config.toml
d_mlp = 320
activation = "swiglu"
norm_eps = 1e-06
positions = "rope"
bias = "none"
tie_embeddings = false
init_std_qkv = 0.0692
lr_head = 0.00792
grad_clip = 1.0
schedule = "wsd"
final_lr_fraction = 0.05
batch_tokens = [8192, 16384, 24576]
doc_mask = true
steps = 6064
Each number is 500 + 25 x the weight over its row's rms, rounded and kept within 0 to 999. Layers, rows and columns count from 0. Numbers have three digits each. The size before them is the row's rms in percent of the matrix's.

# o: layer 10 attention output (transposed), 128x128, rms 0.272, rows 21-63, columns 0-127
# v: layer 10 attention value, 128x128, rms 0.297, rows 22-63, columns 0-127
# q: layer 10 attention query, 128x128, rms 0.178, rows 64-73, columns 0-127
# k: layer 10 attention key, 128x128, rms 0.192, rows 64-73, columns 0-127
o21 101:539511511511487558529519496481496520469507508531466500484560521535441487501514523521499529507508527515511545492521512467455540536499455509502498488479488467466524542493485502440474468478497503522531509484492508469498528525457503535497509522512464488532499511488526482488467526498530500506475479485536480563478544498488493551510534505536504491508516510489491478486504491508444513518524
v22 117:491511494516489474459496478520513485459510517484537464499472544531553484484480512464516470527507435509492441502501517506494514504488472495467523495524481509525523482490524485484480498490507480522481493489550508531561493464475493521511528480459455500525455488515541525520481520514465507499465500470508506486494484522496512500448544480493453453475528479510525507523493556489504512468517
o22 108:503493519492448494571501528480464512491508518471547505534516520488508516487529451552457544494511470522491496462509479496505514485530493507509504492434509470471513546468518487477519546499523494464486519494476483503505508453547524509539511480525536499486482456473477480538512485509505485445514484475507510490499492509493503476512474497470484481541464502482471512509524483508499483448529
v23 101:539475536516527515480512515472463468504523499520507477480477528476538531464500481535521536477466500505535480475509501534461503498513484466547506536537510508482513528450485507481487493527488493477541520516488496466514509493509551524444512470495437481491473521521529482457506469509524522495547460519477528471466483535483514498520509487509490505456527486532497487456488488479499512528518
o23 103:545522530494520526497500476474532493516496538478494510488483490562468517514513491529514491500512454468470484523510465508502531454519509502462538520500489486487498494470563499510535491445510485506521453486522481522518518529483522515490494517540510527495527523450483464527492502451517446495531496482524478451464512516523494504452506485521510477478478506488501464491455502504473538489464
v24 107:504503475512555489456488507456490458518550505475502528552475492479500475501474495535498505559508464465439488505463471468533506507479483454496528535486528497494507553502501502523520522515497532536515516509466477511461477504500449447513509494531488528491479520482466495527549504509536469509530493495544492498531507501510478482495535474519495513471513507495502491523520534487527511528506
o24 107:481509519463491517524488489517477495478489522478473504502499416517523467535480575518528514469511442519513501510483505494519523502550507501505466482492500515523494442501517481507533540535506472484460546508547483474482491497552515518501447517490501508486498492500496511457491508520557520519540484476513492533479487486519480502487555486497499511503516505507520551534486504489486526510521
v25 113:536474517492496461478485471514506518533523470496527523501458503513480538503547499497502518525509537577483491491490528492575428498494497495493542553478528501516508516497476529470498516500548475480520490471515532534515490477462509462516510494501504482482503499495520552519469499492508506530476492526473532497480486500550467488489544511547533497495513484513484500512483540475500521507504
o25 107:486473487474478491511492516480512509494509484510534539474498451505495537481469516501480482477506481497513495516511516486473548518514538511525465442462505522499515546423516508505524490479461489523474483509500495460532513483533453540488509509461519509477520488500472466494509500524472544469527509455499478521534480491455493490494494481499465482515497529493449466528455525527546510520480
v26 111:477499495460503544525468537511489486524526484473497494501489496530546491458513533471502479521528520529482470473494515533490518514448497465526500520486523512482479506505507520501510507486501512513490483529507510519496485498493512504538518455463520503525473480494510460525531462519475522543473543477540491467504570479512474536508510446512502526451504474489488458543517471462470553502509
o26 110:490494506516461523462513480516523503452523532485459522496540502513533532470504497488477488481459477531499516475499495471496505490558475544492477543498495517488502476514481525475513531484475504457472544472545516528504562508521481519507478496494498486541495499513516482489502490511494524492506489514499531492450505507473493490454446504480527476476507476518453481522542443477553486475471
v27 106:478515515480511496497496524484497530448524486500513489485510497549516513503487483466477517483494489485498461474508521506502540452476491474453493536491535526534450504543554487520545502522486521508487487503479536511515488455522460489489501485523520527498537517483564536481485500474532511479494501507532465519516491467486496530450489463517490533478551489445518460496509483531478530506516
o27 105:478492509509481535463554516480507478511507536507477508503479455488532503485495486500480506519478473493519480494465487536514508545540486545491492487523467533504523511522430498489528501542495483545502504471523506468475545471492504513529512506495485515543501470474480529530492483474435452443494511525500517491488517459518488486526494493456504487524536528491509521530495481475482506482559
v28 093:474484468547503535496524481513508451499517513457496503446490498519527497492492477473487506494474528483504490481484510500494452492521535493466504498493499521505500529541518534491443514494489495500495503481499468461471509519480491527550544511504473509474503519552478503524508500520507518467485539527441488495467517522514485520497476515509489472517465464429545482476520515562482481550487
o28 093:530521498501482502504482499465473493489495481531507532514494490483462481519487495516500519491516471519497526454519571546514466508481532490518495486479471517463478511508495480498545512545431504484486499464533493509493518500470542455463484453542484502535515544490541483512478523522518513497470508514561501501540523476528561530512458507505489496475488516510508500498496497513516535544487
v29 110:504478470464497500526494502476511501473483498517521554478511525493529507463482485517551480480507550490505462496462501486482512487509485494520496511526500485518511504528535525457525479480533463525487485427450516505520486511503469488504508516492514535497431467488500535504494495468504488508443556493551501471523450512482489492504483505502468490475524516518508514452517461517528461535503
o29 106:497552475488499520478524523460463511513468499530521478489513526488538493500525529520480456533520502512509516507555519507540534496512545482510460536481481513531516507552505488483513485531542467463518480512543505507471504523509534490524513477478516496518518516490492541528491500503492557515478487498500479510495497484453484518531499534501494461479454546515466515459514506465493511445542
v30 112:548481486500459502468517506550526511485472520502508453454490509487497496549423500521487506482550495507539498494483501516481522503510479462509564506467518533478522524526450515516532498497489491492496496521523479483546488442477475512492502503463519553487495488474462467512493501471501501495507525498487506479505463513483490517490503481511494480462526493453539492488507481554456508529504
o30 113:487448509533532477519490494461519506498475497557446523525494495479484524472517474478505508504514477494489483517563500511500492530490544512509509484490528477494467496504546465445536460518494499489524513487525475495482510549505503512498487468484515559523517478502510531506487531464463505432482452523520504477511509529548518533471494511504510506494480467520487527518483511470522470520539
v31 109:493516503568495497446497477483499512548481521482548531510540518483530450501517532459512503537483459488478503454462488492459501469515513491541523524476484504448503484499534472484509518469514513467463496514474500522532502517446499530490523507512514506490507487516515497502504535508489506492520518490534514491456495483484508481506559535504520462498546468476537484502506508474466450513495
o31 111:496507522501472512535481460495500501500527521468514518435499480493462490500502499502525510517521473478522490493500512466489503491449523493486530504460495537518513496544516555553525491485491526548491548519474474503499506527508474482512518490501493501499515506445504496508556489503529532438451506486505535515468489494485517502516495508418454517499482502531504563492514501493519464483499
v32 109:525516489498535518532472475498494496479485499482507500513485461506525461455554495466442473525472474476508482521497504506523534527515479518507481538501523543507501478549507511443511490460508553496519532494523524504501460467475493516481487489520477480531539445486503482522523484487526500505478482504509500510508498517490501504503547511535489554466496498486465500517567482524519441482478
o32 103:486515469548461549538517461470480487513495530471495488483483512486491518470469543493455480483448479515451518544504495530511501508483487494509538494497503517491521465525511514514532547520480475489514518463458533474482500497501473490477445476464529474508486482522487465451486469465497510467530499505462517514536531453525485477498480487519489495487497527529518472487530493489469505482536
v33 110:493462518529502486545476516503536532504537575474531508492500529537500510507496490507484473514478494514479535522538515485499497518475489438532499506464483536506471475505544467477509465477525470507472489470507505509477537504482525482463483477450464561488492527516491499490534462507455502495544533497520489487518528507514498500538476500487510457492496532478528525471449511507501494488477
o33 105:490511506531509499492493457567495567529504463516468510516522509502523513515487517485486529571537466546507470497484513490532496458490482461511494542540470503501539483451481485479467512487454470480478478513491500521537504517502512514500566499482505521516483519490493477466517506493492492474462509528553514513500489473489513493482490470492498477506469503513490543540490503541521521465519
v34 117:519458494510455483505510468526500491501488465521478528518482512479512489520493517551468511532531507452460504523460489523539506498507460509528504515500429533535485479493493470502456488519495514474471502487485461509480504514479534547503489499447523507484458542501543490521527509541518481513492519525546486477477513507508465514534510499450519535525504529510524481517536499474500458482522
o34 116:508485463483508489508501497527486465461549470466504496477553481494496478540507500486522503484483506525514530476486494476472544501500508510517480544489481465519542496491552507515526539453516494481479473518470457530541468513531482485502523454492548519554504556534516502525522490497497516476508488506471517481498473476494470539470511488552506512475548501504482551498495507496526495472520
v35 106:539509510493514517472488467448506501496483488514528473498503496469497488496497504506505461535514520486523503461471428480532511519454516517484456506509491494450517482473520495505512520502529535558473517436536486538521531505447497541520523497495534501468524501513504491481535491494506524462485503492500493515513480471474540514490461540506510519534471483523527493435508481483472535492518
o35 106:494473478501503515501494500539522525484536486497484499520483510479510473439501559488512498525507494490482535478505515479486484502494546491456485512506517497527485512510481515525548481504474495491532481510440522481490514528503520497511503468544448483508493504468484502513449493536510484480490503495457492496493528534418484510518520521501569530509452539477521520476477509502486454520552
v36 112:449539486486570478498531490555459497505490518471539503491510501544483474494521509495487487530491548509454490454523477536475505492501515503531522518533480541454502506448510536522514474499508486519503501507495498519491489524476467456469498506486493495490495454485492538509532527468504509460506458513504513535486494548496502474498478519487526487508535512546497467463531511538503479531482
o36 107:501509559497437546504479474516479485495475511509478469493495499522448497521523517470520463502522485487546501491471533491513498486479491504492529482487450507512486517499488493443499482511481516514500511459479492496464493492506468539497505446443504484475494504467480495502462481480496508530564518522512449534475466501483483462493480569486494450517483482493508523496499495536457499508512
v37 114:506486519485520451462502517508497511481508464493469510498502531511505544511522490504485493523470498528461513457506499537486489455470528499451473471479503478504530528537488483525487510505508535475502465455521516504546513506506452576478511493463488524529475542462489487481510476509470512496485501519476481489475494469549514506507529521474483533482518480510497537502543490541467476510439
o37 112:518463512477510457469499510491456505520501507533501469540498548540544468500500503450533477478518446536480528473446460531545507539479504515505510497474503490481483537512509520439514507499495482530501533516476504457514471517500477479478509487527484460500517513528479483499487462478482509442495482490527509468483488478500500492525492473477477545498489543526489475504487502477525532527477
v38 105:483475519486506500519501527504491459507473496490531499533485539530500475489467513461453513514492462497491510513463507485492484512534517467512464504471455463493469499467501478529446482516488475520532468496516474561531515490539547495468505499490506530521492478500475468520433487515519492448491474464483475477474447493451510503495462493517534515475451508493535501498495529507492499483484
o38 101:540540523524517446530491468535495488498492500514526504481541485451467480524508506508543504472491534505481476517525487503495511505482460549492507506485501516495503515466459460494475525505498487536504526579509566493519529490504514502529504490491498514460467530465513470494472507464474506486477525522490528453537503493513438530497515538516555489507479482492507517468498485486494517512516
v39 117:550502502500497499482530453522519559465464480523465479509495484481487488496479476553568471514505499514478487460490489540496525506525530497510511549472500491460458561510501531475484497499516505474536463477471494484520491503498499505449482491484533485536468499513525523484477526500543537501479561493494477467528508493528473499492487527468496496498491501524481496539495536498472525471501
o39 111:537438484504489477465475548497479528523467537531477518473512518509478480467513529493529489473524495499537470553501491476492504506512577501483527475460486507518505520521513517476488473490497500502453474478523527567570541497523506481551532458471510486532490519516518496500516508512489482486521497506468490523499482486543523496485507472500509516519493500486483479466476492473490487506539
v40 104:471529500505528501512510535516542479509541481503481486502498496488495537479438493475556457506533514463505494479477488490532482469524510444542517523481466471488542470510466494445506509509469519514514478446484487488500524493480451533442495529509544497524518516493480517485505498515465518492532497499496502475487520533498513487500497496492531550499500494541509518476503493441555501517488
o40 103:516488520504525507464482494484511537466506531475496490476472524500497481527497539465469501504505517476509483521502541452567521511469534482468476508507503467495480492507550476476519509487498501466523518597515495476507514510571493509483518529504504493504488535491508494516537525508571497480503512525496507479470488497517493514500495520490508467507503559484543472532490537466484512482520
v41 107:470495493459463489482499496509507465504521519482438507459537536476497504534526508501500479484470501526502475505510495487524468499445532548526528479490488520477486553485481500539538549531477521486505500511534526485515511469471503491456495525522491496506480483474514467487477532468500534499500504455518486480486433534483463529531474447511509513495492469529454494510541504491508502489519
o41 108:496506505502506491492530510504513494476446503531479505518509490523474541460518497477522547507495469495455512479489510479505510503547472512444501517479498509499484525523503486501476507447562507509504514533495462501467474511480496538496501457481497511473521447511495487546502547489490521512488490487476522472505469453534527429509533514504534450497523513509520463501516513510529487562469
v42 112:517500520527479489515496491468505492476495467526477511492494509461520535571499537518486488531497515470552508504464513598501527520473510528494516464515502488493466474484470469483498516492511486510477516501487475521523470503493486461516515529473504492516583498502480517493521467501452523458545508512525494511546511508463513481465499484497494513491482501479489494492570501526514512514492
o42 104:466496477533528504478519482537473487495522482495535528477487498478514508504543498472540500508500508506488512501503477485496516513495537512495460517511560492451456465554482474470564488537504517520472500478495482459463465513505515504470534493514460524436491510509510480500520498513503436506480503502488478524500522488489517446479509503516465515483540479518487515496507476461447476467531
v43 114:491488492494514516548536505439514510508501495513482463505493487467482488533441495456495527482499446469543517491484498499499514455517470497495469487493508514444466473446498495476523459517508481503483504512492519505517538511481520497561497519510482490480476499509478521489528491487510486488484509506487453534546516477568502457497499467485508534513524506506509474555517553523500462489502
o43 108:521471463492504495522479457523469519492514525472481495504470536499516468472502505490519507492487550477472498492495504494476530483550471487482519479492548501500466480485492492536478515503489465566505466523523450527479544481486477464483516494512493548529550503512506499471487490498517498504512517554513479523524484492487514508552496531517484514551510473519520533482484455480480467431517
v44 111:462525499494532518464569492539507543524511482531490506512503478499483525473495512504469502528501443532528478483449547507523554495447522460517544515520505529518502498481530487542465457517487495515506513520504487475483485503506547509511518505511522526492474498491513522537478456475486517450461515518482478475489536512501494460526464504520512478468493518491470482521474476535482492499491
o44 112:536496503514501513497466488498446520481518516504500543476532466514561538520486480464511494476514524487516475497509508499481495548529443500517501488491477507471465517506494540471493558520497506464481467519513512561453521532482491514531499444477482528502506493485496483499484487470465509442501487515449469513486504549502492464474489486503480523491494484451535500485482521493489511498452
v45 106:542492523487468476493525513502461526500514502469508510498511526473454468490517485479510480485500475483506540450481543488490497522519502505459480485436539500483541530425496530454502522518494473488517493470515462497542499482511470460503464530474520510464459497478499465549495491476487481512492473520510503509496477506516481474470491526507470528523463492486492457531486538486504473529533
o45 100:507464456484507471491464514532479493532492501485460532502473517505441496522446483501486497555519490482483512537530495534488500524526531513506523434490500503515481519484508482483546444503537466507494541517519507533499499490497510528507485470523495523447503506495491487457495501518481544542549507464529498454520482523477475498523483495501480507527540481504512530458523506465534491502513
v46 107:523510520520487509484481489463468515497486528509492478469507501555504471481514489533515555509501534503510502489463485544454495500503497533495504451503494494490452492527460500475514506504431475485485513456526512528471486525506499519541435527515537504467502521481501520510481500516508504528486465521544504498511498515526495484462452460525493500434525489519501495461490537517457516473478
o46 106:486525492493495529551541526480525477530483515494466516521530493502483468490487514491531504527489510519494454529520473517473541504473526566501497539522525507501486499505475480474516432515530556497505509494511462497512528488526466447488531480509462500513503488513513535488487469503480480512484528516502513432535507533458495483527520483514483466501505465462494502521497494570495524487502
v47 103:513527514557474479535454547481489481529478520487498477514486454542497473501503520474480449496499473488485509490531536481531533515505501490536515500509497509474554510502510491489488511536511519469476509490482487493542511508491536443511449542460505544513524545507518501503449486504487521508500527486531481474487453464501503481501516517510493489491494486579452490507497472521528499517492
o47 110:495494517524475476476486456486492506468487523531470528531500551498540498485442482492516469530459522509489495542473494495471480465463492505548477509496484539487509509480512515486529566455536470489514515554485476520474490494524476509469499538477491527491480491455492523503555541490494503500508505499513516533505518503478503473504497454504508485519487530480501557492535493508447493538499
v48 116:529465474508508508535503495497516538490474529491505510493500469473531491588491528521494498595464512493496476531482510487518517506494465482482511497475534525515497496493499491486443503514511523532526517477524537504525531527520488529510528490513523520518510532518502490518482477510494518529484488454477508515490514494502526552482506445439556507486461520493521483455496486485495507508517
o48 113:484457526460509460491478455461474500555534477519455475508486483505525516491516551488501517510497524513511527473510487469472484520514510489462426476494511522499479520474500501482518491483489520521470515504478513483547530494481524463506493485500524553505457490529490521503513506488471481496495482489479529495460544465468526513487498485549484490424486535510526535505517476517498521482524
v49 104:488486558433515439467514478523502509526513514509487477509511490516544478500524497484508475569535504549516500493518522488493461475501454476492498505487486504509456491508477486482460453510508489509506502537454464498486552483502499515479471519511526471488506509497490518525547519537478495490490520467475496527502504493517501461464504503515461488474502533477528521506544465459511464540513
o49 101:512490511487487495490518462477475467511519517506503547477488504531500531533480525525519512482490531556500512489532533467487506509506485502446508488529456499511564501548532501455454513481458514489496514505456547485482478489511506502534492506508487536472560466535540480472541467504495502490527507542522526469503498510503498509505480543480513503532514522483466516531451533493495506470504
v50 110:520479497546481496558482522472482481516525516460473500513506542490492482476490483551483450485501526545513490481539514500477550529517505499498528480456503488521477474515533518478496476531499469535530510484535526546526503485496511515521468495517486482473486501508475529531546511502559545478500514496490526501478478544563494523483526501519488501504535518492512463505530475527465537499499
o50 107:504529459530497524479482510488503526499457529532506485489484503509463489468478483484491522539467466495490537470537494505459503498521533482486494457457506562501521495468493497475468484519492482451487508459516463483493475530491482438480504526497504484470510524524471500451512482489471475493495537503495458450496467484488484499494480471508541469496474501448481557530507487495528469482513
v51 111:507495476469486483466489501484508535483480466497483507493493483537525489537505484537507527542474485479522540469508520517539512476478519499495483502526536515492480498515477530467483453490505513506510471506500520500484521445504547490487517489501511529501519437500514462509458533511542473490531513582495526485480514492514516571545480539516539490504508477472528506480504531445502496504498
o51 111:504488523496499523527469464535532523543539497488473504487523490461539528507503508524490482474491455508496499495491493515502512552492577497482463466525484524509492535503511471521494484459504501525464516512502543499518502524467482482483498493469553505544547478463544502524513494511484490442504523477505498488527477476510486508446492502531499499513513464532551447471482512514469495504517
v52 101:506497484501505462539519501523543513472509508461494485545504500505506500472505458538475526493531455481493511529537521495504472470541477514560470488524490555489462535495477511500494491482502491488494469496482526483477524510497520487574510530546524490485497521477493456553504487509493491508500467509493505511474483474538491471490478498532473527492496456493495449509481487486503502557561
o52 100:472506484500493503488503466493463509488501503509447509497460513472523472517481456502526500478508535520520446490490505486458490516532525496483526495554512520484503530485553505491529535471524472527497537463522539508503480463481522487453450512475526524542534489536515470490510445483547507536475519529504476477522484524468482543525520525513505478512527493480494516473480486522539506508472
v53 105:523478472473517490483466544478487509503477457499495536439499494492461527451452494532476480526559521465503504477483482508495499499484493469473521522486472505519487472481480474481490479554504516477488541486478505474522544530532479481518469530518542464533503470466536486459507503481470507522541474492464471483500491457465497516491519530543460496480487482520515494504490500485475521492499
o53 110:500526516520524477441513512485555498489526543513500507513523514490494492510445519535534521493467487499529517534484509506543501531500482481507444474490528488522483489485552500498493476488565545518518482481457531506494547517511515525460503514473479494490501521477523484551470471541531493472495514535520512497492506532505460481510512519546481521477518535514492509498491504456527515459531
v54 106:500503506531555508509510499454568505523480519542509491522474521473502485491505475516446487466458480494518463504496528546481502514511513509488516497523484527500528473491480481502471509476545557439494560492487530479495488518448470506517502512537523506506533488486534502507514479463529473493508483494510473471485515481506515516512515473466512489517544529493533555526481525546501490515496
o54 101:503483505494493486524509537457469549528488491501513482493456473519501495509450471479498506502505500501491513481506532517477522459486467497499497544468514451482511493503537519484532479525483526525501452494498523503473526502455498495444480515483518504517481518508452485502504505511532518434442502526458530541506484524536516468479521481507498493498524511579472531483522503532463503515526
v55 100:480490514521477434497498496502524502462473466562486508499544496493518511487560531484493474491514490531489494479477507467439505558528485453537509514498508461509506528496492504541509511473462478510544484489510494489494511482501531498504521505488492466505486507532496499467506511496516427503460483501490499511542476513505525556500519510481485525469467484555507489499502510500462516508441
o55 098:493504522486514493451508481496485459528526501522518485484536518493472509511501474506476481485472507481502439486484447491517550449496499518473488483485492502514523491514523477482500500491501536499503493485475445531440514531529534477498492518526531468471448477532521480475475517532456511488517500478472493467492481514515503561518518496484515505513425533518473456479471478531485494518488
v56 110:485442490483521533535452544476508494540520495532520505529523459518479515483517484538493469519482510545501474457487505501544517490528482462489499501451473513477500542496501495520508512478507492516510492497476527490552519459493470493490505504473490494495500552531521444457489509505510470520483506491507524502502540491438486476534509480511481442526496502525478503443503492533508475535506
o56 108:493493556507521489478473520559480487476504519519492513474466493540519506493528529508520502496483456513463489522521530506488499478496447505498502506530521486492554517528480530517532470500570480501497470473491522499538499528522504482477528537482503536476505484505485514497509552511462554482520483511532503523496487524466513556486488495477513467466492573490511502511514481474481540531491
v57 109:466494487525496486493508528471459475495504498495541455540425509447532506495492473490575510491513487505515516501458502458539463522477490540500522499472517555494481470484538501499524520520517483452482512547492467494528522517484493503486507526518496462507511516447503488499473495511476526473475509536527511498533501526562469510489494522520508475499516512518511498488544496506476516489516
o57 109:547498522499470488541541475519469477442487469480554508481467510515511495451460480501457472493533509504491497478497509518497487524539559457470521489541534553512515497514544476505492471507482493544490484490518480485485508500527490516488515487517449538527489522488513492529461518515486520541485531472490519524504485481519486487492514473496547501503513487478484531533523528485511505442490
v58 114:472470516484497467504544516504515435489526497488483500496519525487479517505495480492501532514524533513503474501492503472511504462496493485511490507502530478470518554537518481521519502477538492494506515544532526506524528521467463474538502511526522551465523491464501493495482566494493487509540517530474449507494509542483516489518482545491475499490503582496543503497492499433482476484483
o58 104:438494500473500511463471523462520555536480458494511511501510483527505468504472549489501512495529493498527540501499484474519514529485462498515484507510532519503534513527484447487511477487497492517496486511470490482480484506553532515506489519499473542530540485526502483534499511493493520490482515499523514519468479509539513533523486562500524506513485420493527534451497538496539487526461
v59 109:489492524482508555507517548509555506545477466491503482511479496487499507493488495518492505532508483530531548500501514534479479510533523511523502520509510456514486498526513485481533516471490509513487531490512543491494500466485513513497509529492497502506529495532520519473495467486524506461513490526527490468507438509512413495455551500492502518510391497500483539514505510508514530496509
o59 109:468482485545523516495481483543492476544514498539500524502500474486507502496476490473499485480493523491504452511543523537481537487469512439517470519464515488460456480510491517539469559483489494516506484489531499472515494503547483513502499531513502505532480508527456445517475500491488473496478505458511518487501496532530542430533526508515544510510499525496472465450507508483489499474511
v60 110:426506465528483506454468489488514537515537501528528473461489462488489493496489553506527522516488494488499502527501519471499570490551516487491505527469497485514514502508477479549511508491478525464512533499520498478506509500448517565509550505547485496541501517498497477512481528474494510452488521470495478462508515496517524514503488489517465512507495550531478503504487521491532543515476
o60 113:493481498487516524530482519473518467488476516487494499471481540502500514517492533545484509452510535500528470460465511487522483509500458471499485507500506539517473511530521461488510523496511485528484463554525512494515505543512506461480491493538464477495454456478497524481516537466485467440513501475468520504490479582536545516492502477482522495515494494498475508530535474514518486538527
v61 114:487508450516475501481528479508468487501521512477514515480495520497498518502491545501533470544489507535507493530500514525464528456489518510484518504494503505510534521512532519464522542515529476499506513488495491511540520498450492558515467513478532543476514522481499478468501470504537547496505490514460515522478530501532496494485455475532534531529486485545500535548513441488547476458469
o61 110:531483459483532505539457520475471536484491526503497516495493489474481464493501519488512504497542540493491550465496487527543520519534493452508507549535539540505507515469481513470500527524500439500496508517514511505498489519521476516455521489476467493486518518494515506505537537521466467495504472486460518460424498497469538476516469500486452486497484474496499497505538521489488487549492
v62 111:531509495499506510551522465496487547508520525495424522512512520501532490468493523452518538517506549484489530502489428493556523455488518496506490468490462480498548492531494533494499527533522512487522531495477491460512453514462511503485494466505493487476512479536510430500507549510518473525501489482507479508517514497491494488499500513512503475450529499535512508488489516506473509533515
o62 105:504492499478471547499502519464479511507484485474506493483484500454472507515500521514520477508521423556477518527510490493520491520489436537496488521512507532516511506526520517525487432447482521494525517551495479514498537473501469501472528490463495538526486518504474502493531516508535477521532449532491466502490520516503500535522482494508554556492503527489486483508525463498477494523477
v63 108:533512497485502509494483501516468515471489489513462523530480472481507508511485479462487493463514537515521527498503521516501487513557474503509470515517525470516514519450533467534476466550466471505467509456482510464510521484476498490516481505516509529488469477525523540438504510503508537487496488491522517481550491465490499459495504506521555472463499543474492461494507579490512461490487
o63 102:505476492512534483475488478513514461539476495470505479543526483507472458502495505531517497533479559509519513513523510503494510474499515532503465489459491515481508495510482509521515500521492455524544485523515458534490536502551527480470559476499548502487550470485499498538495460454488509523505509526497473560510525516489501509469544488511508533544513523471497457507481482492512476455477
q64 042:501502503467482488500494513494525473493516505484535481499525541521441520517496512496486482535452442524511496508554490485503538488503532558518479506442547527501494510517496506487483507530518474511514533496489482486513519561476506480494513531503500533490500529521488522516518487588547489463523509473477486504473462465501497460501541475488511501504509508505530524505460536472480503518522
k64 115:494502526521548483504498548512510491515515472490491547526484476512565528495516463500497521556505466487517482526515476501493488489495582439488490524529531518459521486473475469537504490525538488511495482515522498508512522480500486514525459551511450524489478474492466504494470529429486504507474492496524521514526482531509517512513491481525486540530522515490513517516510484497533510484522
q65 069:531488482484437519505522496497553488525514488465485461550471512500476493508478523498485481496503485517486519481456523482509510511504498522489484498445504519531476533509489546516531507452499521486524490549488477481519514467496519486517479553490513547534530469507503481486503433539507488477510549462485481487537451490538501487500542471505506502497512467450500507477482518505528512487531
k65 064:485538504485523475492424516524477499547468509476535485494511529473487520531530483481509489529468488469513449495529515502455527478511504485527479491499509533511509512512554518515519504519446452493502513478495453487513529519572501524516470498503533501505484519495517503535481499479563486521513498524488485446459496484499508552506494530518491522540501538477528481519499496496478501515504
q66 080:515532505525507457463462513433488505493483513535503522498517476503492534499520459481499489529519515514486491570536493533499502485525493497508520509542551509461493462501469466509464489540536535475500492520540519506506485520461463504522479504516492466486472512518540535527522521474514498525518469510517545545508505506519489538495464465483508497471487554524480495534528491474520514513488
k66 080:516515507536477463480492537525478537478495539506462502498500506526552540473507487482512529505470477525524495513465497531485496497516560463480466491521458472467509498500513505504481488518521478484507539547500513496455492451487512484512460512492478491472533498462460483522501536443523510514465501543533527487509512474475464476504514506473496525515457499514525482500546481503544518467534
q67 075:474485524496514515450515524524482427518529486497541489516498514508456444519442514488517492509528494492540508479525504474473462520482509471550492490504514485558484472510529516522481496437470513476524500507511514506511511500533510464542477531475468496522474538471533516493528498489463483505506521481472479513497508502497532500526468498516492494524481479546511518541500543489459485502470
k67 068:453535537495481498482517530507492517509530512565479482487510488493544472502477471506487461510474491534491461475472499495522488473497529544455525498531501478508510491516472528467535458506503535517517496512489536454527501529528492475527476511503449507489551554515467471545482483535525532492453503495534509488546504476489498520510490471515461487525475500510485491472497492523504460482516
q68 078:499497540505511499509557516466509486478510507449526479491483535503490501476482467499510497493471471489471553466489494499465508496477511535503469536511487477504524532535499501503555532493500481463533498505478506490458497535501493478488527489455482526472537508463532461485485508512461485508506527447500469462461504531478501472563489497494492488508472471470521479502447515485460482498449
k68 082:500508442491454503490547513540530471485505528523560520482504494497480498507550511459490480496497507459525493486502514478479510498522454525465496535497507488521483529520482489500511548523490507525466523511523529536513507532527515472516494482521495500485503488503487498496502456524484512467516524494479471501536476498410502480513478517442504483510475505521498495527493531509440442536517
q69 079:544464524449478511475485541504509486507543551495492519468528475550472522510466512513484450469526510496487535484464497502488479475507499474462493496500482498518446470511476478475484470485497498470454483514510505500523532509513494475519509526510457458456531456479528455491520472504447483468526504508482507514520467506495556472505507490526507485540527481487486521523508492539522511508515
k69 081:541507579496488487471559470505508482541496519480503465501531503504504521523548486514496476464477514497538482514516520506466492541505479510485469482549524477528562508479506499524502471492519518513518487467479511507463474509449489532516507466505509515506492506530523468500451525486544526536490478485469504537499485474546515530488444495523501519485473462534517493493486517523500488507487
q70 091:472497483513497502513542466471504457542477519470485491521492514534482484499531445497475501495501525475521493495510477531462483461491472485478510538437494507489478530499517538461573527487500512554529510525551464512501527463472484515485525496536475531502511490445523516470542466499508482529453508522498509478500522470523500468492510486512523502525514531480513509495515500492474477491532
k70 084:525472532537479518524511510526479469470552494511498468490500486527494500516521495511526501502506464516503505517574513476470502544458454535489479507467499481505494443489482518487503495518542529466496490462510471514483495543493504496472509525473549533476497499520495475500481493525495488495498523502510477489495492487468473509470531530464502541491511499513508443486432537502464520455449
q71 080:553451481493509520487511530525513495505520550511538527516502494437504527454496514502523483495486494506453514493536539505465485462493534473484493468521480509501492487535548508508485490501485464505525528538497534483503475514502458495536486465478508491486522471525503525502465455500501510535457521508525509554495476536566472498472496467514492533468495501476459517494502493468516525519482
k71 085:482551520502473470530527469524516478477501502501476514522457509475481484514491466458481515497484521449552470505416535495503491534488495492505482494485461508492480552486500479540513488469498518557483537518533496455509472516506551486522497493469483535528506524494505492491515553525510470507521496469515519468491502484516482490483544518502473487509527467506527503472528484508497493544529
q72 084:475498521525531547502494460500487525496519480456516454478464504486478533550445512517457537528503464532489483441504499496505509517475514551541522529489507501489478519529508512497505515528473524488489444499475470545537497499524540496513502493519477498498474505516516490521522486536478533456509540500477464493459525502472477533491480497508465532518498502485519525527463531473481492522521
k72 078:512494518508492493492462524499492468480486467515478488451506479482464491520547547461558462507532548532504507518518441506510504449494465508510507546514516509490488519501541508488488494494496476487510484503533507483530502491536493488508495480521500541461477491473467543530474494508554491492490451483510473477482517538472518465490543518484471505523492508446469502504500510539496480554510
q73 090:529525506473488482536493496504500522553487529493490487481485504526470458528511475488505486501518530494500459546489490508471526465492506522510507478503517506479493546482507497516484447512521497474455519490515485509536464475431473525484471515531459518535466502477507509550481528507471492505489434454494537533441486506464511512494515488505487523513514527534520508545489502482541498537486
k73 076:520509480508480497476470519512500567500550467490505451475530480478480571470561470466510529480485479494470476472485517508517508480495540475486531490511534465492520526535486493465514497511487492531537526470500480462464525504495478484518463531534464522440459518480500474486473491520470485496505522461503509516486509497553487523517480480484474515512497479515525473499504519515475519506519